python train.py --num_hidden_layers=10 --hidden_size=256 --num_attention_heads=4 --num_key_value_heads=4 --head_dim=64 --intermediate_size=1024 --vocab_size=8192 --hidden_act="squared_relu" --norm="rmsnorm" --norm_place="pre" --norm_eps=1e-06 --positions="rope" --rope_theta=184000.0 --rope_fraction=1.0 --qk_norm=true --attn_scale=0.157 --bias="none" --tie_word_embeddings=false --parallel_block=false --extras=["local attention windows", "gated attention", "capped logits"] --init="trunc" --init_std_qkv=0.0806 --init_std_o=0.0 --init_std_up=0.0806 --init_std_down=0.0 --optimizer="adam_atan2" --learning_rate=0.00178 --beta1=0.9 --beta2=0.99 --weight_decay=0.12 --lr_head=0.00588 --warmup_steps=351 --schedule="wsd" --decay_fraction=0.835 --decay_shape="linear" --final_lr_fraction=0.02 --batch_tokens=[32768, 65536] --max_seq_len=2048 --doc_mask=true --train_tokens=345000000 --max_steps=7544 --dataset="wikipedia_en"
Each number is 128 + 32 x the weight over its row's rms, rounded and kept within 0 to 255. Layers, rows and columns count from 0. The size above them is the row's rms in percent of the matrix's.

# layer 6 attention output (transposed), 256x256, rms 0.0923, rows 98-122, columns 0-63
size [ 91 101 107  91  97  95  99  95  94 101  93 108 114 108  92  96  95  98  95  97  90 108 103  94  99]
[[137  47  81 157 156 154  92 122 127 142 108 208 152 128  79 180 201  70 154 135 189 102 139 130 109 132 109 129  98 195 185 131 124  81 174 160 154 148  82  99  96 124  76  89  43 140 149 118 137 130 124 138 109 101 154 161 199 113 125 119 128 109 175 169]
 [171 137 165 126 110 138 144 109 131 139 123  93 145 146 147 148 128 131 160 127 150 115 118  82 114 135 142 139 163 148 107 148  79 147 111  52 145  43 123 180 113 195 131 112 143  82  96 172 137 161  95 135  87 114 163 123  75 188 107 136  88 192 119 160]
 [145  95 147 164 171 111 134 122  80 121 156 150 111 162 145 117 109 179 116  98 147 121 118 153  85 124 116 161 129 106 191 130 110 163 139  85 115  83 126 145 130 165 212 119 113 148  93 109 136  56 140 121 128  96 116 142 116  66 130 125  73 155 160 106]
 [ 35 128 137 141 144 111  23 113 133  67 144  97 120 153 141 105 122  85 140  92  77 150  90 143 174  49 115 164  72 168 120  73 174 159 125 105 123 161  89 102  97 123 132 172  30 145  76 134  73 131  81 149 129 170 125  83 141  45  83 119 123 106 120 135]
 [152 156 122 157 165 184 122 101 139  79 126 143 146  88 160 153 125 124 176  75  98 132 167 114 103 120 147 117 154  73  90 123 106 164 119 107 114 146 188 159 113  67 191 201 121 187 144 179 125 152  83 222 136  95 166 148 136 106 138 144 115 154 142 109]
 [129 117 149 125  88 109 161 106 132 128 133 145 147 172 156 227  65 117 156  81 143 132 130 167 127 166 120 103 132 119  74 152 102 155  88 109 139 128 141 145 132 183 142  55 134 137 118 174 101 119 153 131 129 122 110 141 105 106 201 109 170 135 145 106]
 [163 124 142 173 117 133 191 165 124 146 118 111 107  93  71 103 130 161 152 140 163 175  89  76 106 149 109 154  68 217 120 167  86 108 146 173  85  53 100  84 139 204 163  64 162 115 100 105 115 129  80  90 116 146 141 167 112 188 141 117  79 165 122 205]
 [185  91 174 125 149 169 178 117 150 133  96  93 119 136 165 165 198 183 109 196 102  96 112 151 137 119 123 156 136  75 128 148 135 128 129  84 165 117 128 181 132 146 122 119 136 152 100  98 157 110 182  51 135  63 160 174  87 129 101 142 161 143 100 149]
 [125 183 142 140  88  53 178 126 121 156 137 146 143 148 119 132 152 162 179 121 135 121 174 124 171 146  69 127 123 127 101  95 131 144 122 208 142 123 162 117 153 159 159  80 170 174  84 132 178 184 150 113 148 111 126  93 176  96 177 132 115  41 118  91]
 [171 107  82  71 121 161 110 127 125 132 100 181 157  90 121 108  83 103 135 124 141 140 138 137 133  98 166  87 131 149 159 158 153  99 147 188 107 219 103 104 137  66 140 163 117 142 127 110 142 115 129 184 144 168 146 110 155 107 124 123 176 121 105 160]
 [175 162 181  87 165 126 125 132 120  93 155 133 154  86 149 173 157  93 113 106 103 135 147 164 114 114 128 175 113 105 119 133 172 131 123 152  88 103 114 138 167 135 116 164 107 140 103  69 102 129  89 172 143 129 155 155  72 179 139 119  97 145 107 104]
 [191 144 183 175  98 155 159 105 144 191  81 143 104 141 120 154 119 113 136 144 122 114 161 129  83 126 106 141 115 122 147  89  70 179 108 116 144 116 151 142 126 197 220  96 147 103  93 189 184 138 143 115 110 102 155 161 113 135 124 136 110 138 134 140]
 [128 176 117 147  98 210  77 106 112 106 132 142 172 134 100 189 133 151 139 134 134 110 154 158 150  91 134 152  81 129 151 114  87 114 147 115 138 173  56 137  86 137 160 140 154 125 152 158 145  75  68  80 126 113  87 148 167 115  90 130 161 133 123 147]
 [153 154 126 208 134  80 184 124 148 182 150 194 151 122 114 160  55 159 148 136 162  99 152 169 132 141 102 127 184 178  94 172  97 180  96 159 103  79 126 138 184  85 160 191 176  94 135  82 150 121  96 146 160  97  89 145 151 135 119 119 156 208 137 175]
 [116 126 140 151 124 101 127 113 190 147 107 141 142 134 183 142 131 106 149 131 126 139 118 154 121 106 172 151 190 102 131  63 138  76  56 104 134 166 149 128  98 109 153 105 155  75 195 180 114 116 144 147 136  94 105  79 185 109  53 185 167  94 130 120]
 [ 99 119 105 137 138 125 146 141  76 202 130 179 132 166 114 162 136  91 159  84 106 148 121  87 134  91 159 182 147 110 202 121 127 134 143  75 141 177 164 149 103 127 172 110 130 114 129  98 155 110 116 102 118 127 174 157 119 100 129 143  83  89 147 157]
 [118 115 116 178 103  99 140 161 142 137 122 129 131 150 116 148 133  85 160 136 175 120 128 106  68 141  95 167 113  70 166 181 148 142 161  87 167 142  97 123 167 120  80  97 112  97 125 141 178 111 121  78 120 162 142 155 139 166 110 176 118 129 112 173]
 [171 119 132 133 139 111 207 125 123  95 148 150  84  89 170 160 122 138 165 185 143 105 119 164  98 122  85  92 137  80 143 105  91 194  85 128 165  70 112 135 144 168 134  70 139 115  93 134 140  51 132 105 138  88 137 164 103 140 144 100 134 156 128 134]
 [ 69  87  77 141 177 107 111 123 120 107 136 103 138 176  67  73 129 112 135  67 123 176 138 160 106 150  98 144  60 120 131  99 142 127 100 131 111 204 146 127 150  81  97 171  68 121  98  92  97 126  83 126 118 128 118 100  99 106 111  99 168  96 159 116]
 [145 150 184 164 122 168 105 135 126  78 151 161 155  82 129  85 197 130 131  95 134 178 114 103 107 135  92  70 110 157 110 114 142 142 192 106  87  98 122 151 136 120 176 198 139 130 147 145 144 196 146 124  64 103 147 138 150 137 161  73 100 124 132 164]
 [137 152 160 108 130 158 110 107 105 136  91 106 122 169 109 117 127 160 137 111 104 150 151  65  64 125 141 148 141 120 139  92  52  96  88 111 145 157 133 128 119 124 154 122 177 111 136 166 171 145 135 175 120 160  84 135 120 118 164 119 114 138 116 180]
 [190 122 169 176  82  73 148 147 129 156 146 163 170 139 144 151 138 124 155 157 146 107 170 146 108 149 117 150 140 127 111 107  94 110  59 114 156  95 135 161 118 141 130 123 171 136 142 118 175 116 183  72 160 142 107 146 120 126 220 104 137 142 107  75]
 [ 92 112  86  91 155  79 112 111  80 136 116 132 105 158 124 131 147 123  85  87 192 149 120  81 108 119 189 150 157 106 133 155  87 116 136 103 170 183 144 172 115 107  99 162 131 169 134 124  98 145 124 189 188 122 135  75  98  91 150 105 119  97 116 136]
 [171 130 186  88 155 175  95 120 117 122 167 141 108  67 147 107 153 138 134 100  82 111 168 125 117 123 103  91 155 115 121  99 107  92 139 136 111 109  55 148 163  98 123 152 123 110 104 105 117 108  96 156 131  75 138 123  80 201 133 120 114 130 158 134]
 [ 69 133  47 110 121 108  49 108 118  88 122 153 151 143 179  93 146  79 122 108 123 144 131 110 211 142 135 144 158  84 158 121 132 110 124  41 158 158 132 148  70  81 125 142  85  94 154 117  92 116 140 165 137 173  83 100 182  84  87 119 114  90 104 133]]
# layer 6 attention value, 256x256, rms 0.0972, rows 99-122, columns 0-63
size [ 98 104  87  97 100  90  95  96 104  94 104 115 111  95  94  94  93  90  97  89 107 103  96  96]
[[137 117 149 129 191 169 166 133 110 152 115 159 107  43 128 159 129 112 159 126 142 105 141 177 176  99  98 104 103 141 131  73 159 119 159 165 148 160 130 150 130  93  96 128 125 149 147  57 130  70 159 133  89 133 121 152 204 129 124  90 168  90 141 131]
 [121 156 145 156 157  95  89  79 119 123  96  82 158 166  92 163 180  95 135 150 134 120 145 174 190  97 147 118 124 117 103 142 154 112 138 181 122 112 219  98 124 113  79 131 176 129 138 156 111 175 102  89 143 129 155 157 142 180 156 164 136 142  62 165]
 [147 137 119 108  58  87 174 134  73 180  77 176  90 132 130 111 133 127 153 166 215 158 193 137  87 157 130 108 199 104 167 150 129 131 106 110 134  99 136 123 180 107 104 133 149 158 158 137  99 105 144 136  88 132  98 154 129 132 162 149 132 118  82 134]
 [160 116 104 141  75 116 118 141 112 141  90 140  54 127  89  96 154 172 132 136 166 111  85 139 154 134 113 108  89 176 148 179 110  64  94 164 113  90  64 130 101 121 126 116 151 106  90 117 170 101 151  36 138 163  80 114 149 127 111  94 107 118 128 184]
 [152 123 173 144 126 147 165 189 163 127 123 165 104 168 107 139 141 133 142 192 161  85 145 166 156 121  83 148 132 135 137 133 115 126  93 128 125 152 114 117  66 172 155 125 141 115 127  89  95 136 117  99  92 127 138 127 157 127 111 109 136  90 122 182]
 [ 67 117 130  99 186 132 105 143 149 122 138 106 163 148 154 115  99 124 118 147  88 117 160 151 113 128 129 147 173  91 114  97 155 127 140 125 183 143 132 135 177  85 107 129 158 141 136 174 127 150 207 165 152 121  96  84 125  81 119 182 141 123 177  45]
 [178 162 137 137 145 165  93 123 130 129 159 146 124 153 157 137  48 149 180 110 155 169 147 173 127 123 150 121  84 173  89 115  84 100  36 106 122 142 200  93 120 130 121 137 102 132 129 127  92  97  68 174  71 110 103  89 121 134 126 112 140 119 116 121]
 [157 114 120 107  99 174 100 141 135  93  95  92 172 132  92 163  57 118  81 150 146 107  90 132  85 135 119 163 143 137 189 196 100 131 126  40  62 118 133 141 151 133 144 133 120 133 115 119 123 149  74 181 133 160 122 132  72  98 137 105  82 170  74 193]
 [139 126 130 180 131  92 111 107 140 111 199  91  97 109 176 160 156 172  84 157 116 151 147 113 116 133 116 208 145 118 146 122  58 165 116 139 157  98 156 134 101 159 141 134 131 148 114 116 114 144 141 110 135 140 120 115 111 138 141 148  85 146 148  71]
 [ 94 119 140 121 150 104 127  89 109 165 110 117 130 180 152 110  97 136 127 162 144 147 133 116 137 152 162  75 132 126 112 121 110 119  89 137 121 153 170 111  56 114 131 116 144 114 137 110  93 160 188 147 101 135 156 103 139 108 117 163 136 144 142 133]
 [176  98 147 145 104 160 125 143  36 117 180 142 157  51 120  88 121 160 143 181 187 182  86 132 122 125 107 136 107 133 109 177 141  88  90  99 131  70 109 126 109 108 117 131 158 133 121  91 141 120 134  82  69 139  99 139 126 169 145 161 166 155 108 161]
 [143 117 124 190 122 145 121 133  85 198  84 175 123  96 199  40 136 141 118 179  34 131  77  88  87 113 151 131 128 120 144 152 116 110  53 165 133  97  90 125 158  85 114 133 159 118 133 129 147 161 136 158 113  91 114 122 145 146 138 115 112 133 119  93]
 [162 156 144 105  69 188 162 159  85  58  67 112 103 113 125 151 190 165 118 127 152 123 142  95 124 131 157 133 110 101 168 105  97 135 119  74 158 183  91 108  23  95 141 117 133 161  85 111 144  96 120 155 158 156 134 127 105 118 110 134  90 142 106 113]
 [145 156 108 129 179 127  99 160 140  77 136 108  82  82 122 102  96 175 124 123 109 127 153 131 116 134  64 113 104 142 154 148 107 165 183 127 104  88 157 122 142 133 110 118  91 153  94 109 163 114 144 156  75 100 154 150  90 149 198  54 117 109 135 141]
 [192 116 141 153 117 146 126  61 121 159 172  71 169 172 131 152 102 139 104 139 110 114 110 163 166 119  65 142  58 157  82 142 179 100  83 176 116  45 152  91 129 107 148 115 136 124 101 137  92 155 151 153 110 104 108 144 118 144 148 162 162 126  94 114]
 [119 145 103 128 131  91 153  92 140 136 142 122 102 126 127 108 215 150 120  94  53 152 172 116 182 120 107  88 157 131 101  72 122 139 101 202 110 106 169 130 120 155 131 136 158 115 132  94 105 194 145 129 149 106 140 129 149 122 154  89 143 110 133 131]
 [108 155 168 158 122 212  85 140 107 204 119  87 189 108 111 105 168 172 159  71 173 151 138  90 127 142 189 192 109 158  64 191 189 118 187 122  89 146 114  89 105 111 122 133 137  97 143 123 125 163 143 111 112 100 135 147 155 113  84 111 157 137 120  73]
 [158 167 129  95  33 109 114 117 137 158  99 171 124 128 139 143 160 130 107 117 164 115 144 148 128 112 176 131 189 117 125  97 116 112 138 114 151 100 113 129 128 163 101 147 165 133 141 172 111 104 148 175 141 151 109 139  98 130 120 142  71 121 113 184]
 [200 129 126 126  89 133 140 128 138 160 130  75 153 144 111 114  56 125 119 131  66  82 157 164 148  98  78 140 133 142 100 152 120 118  77 125 134 160 101  79 113 136  95 130 145 151  98 138 114 134 186 146 192 129 105  97 116 103  79 178 153 112 108 138]
 [126  92 117 157 137 169 172 170  91 108 110 162 125  87 112 141  77  97 115 206 176 132 144 197 126  89 124 122 131 126  99 167 155 116 154 133 148  88 115 147 123 108 108 114 131 162 144  52 163 163 136 102 131 143 175 139 138 128 119 142  80 114 115  75]
 [ 76  96 118 129 105 199 190 136 142  69 131  81 131 114 133  92 118 162 133 123 106 147  89  98 144 126 156 109 130 137 126 207 124 128 154 111 160 132  90  82 138 150 118 121  69  99 105 131 143 182 104 121 104 134 178  92  90 131 115 141 153 153 187 131]
 [136 136 120 149 196 149 157 115 159  96 161 132  96  98  87 100 117 141 121 170  33 119 122 146 155 154 113 112 104 132 131  89 255 138 129 172  84 120 113 111 138 128 111 116 112  95 149  74 138  96  21  84 141 129 151 130 181 111  84 130 143 120 194  81]
 [131 148 116  79 151  79 139 140 124 131  76 159  98 194 120 163 129  69 127 117 123 159 117 143 184 132 136 153 124 146 190 155 134  84 170 136 181 117 154  88  79 100 121 111 108 136 148  77  90 105 144 154 132 172 153 108 123 110 125 195 147 125 164 151]
 [184 159 100 126 115 191 146 124 122 156  65 111 117 134 126 120 137 140 125 115 140 140 123 109  64 134  93 116 145  88 143  86 142 158 149 167  98 124 118 142 155 149  99 123 138 130 133 130 113  91 129 140 117 113 147 151 109 179 175 117 132 152 157 134]]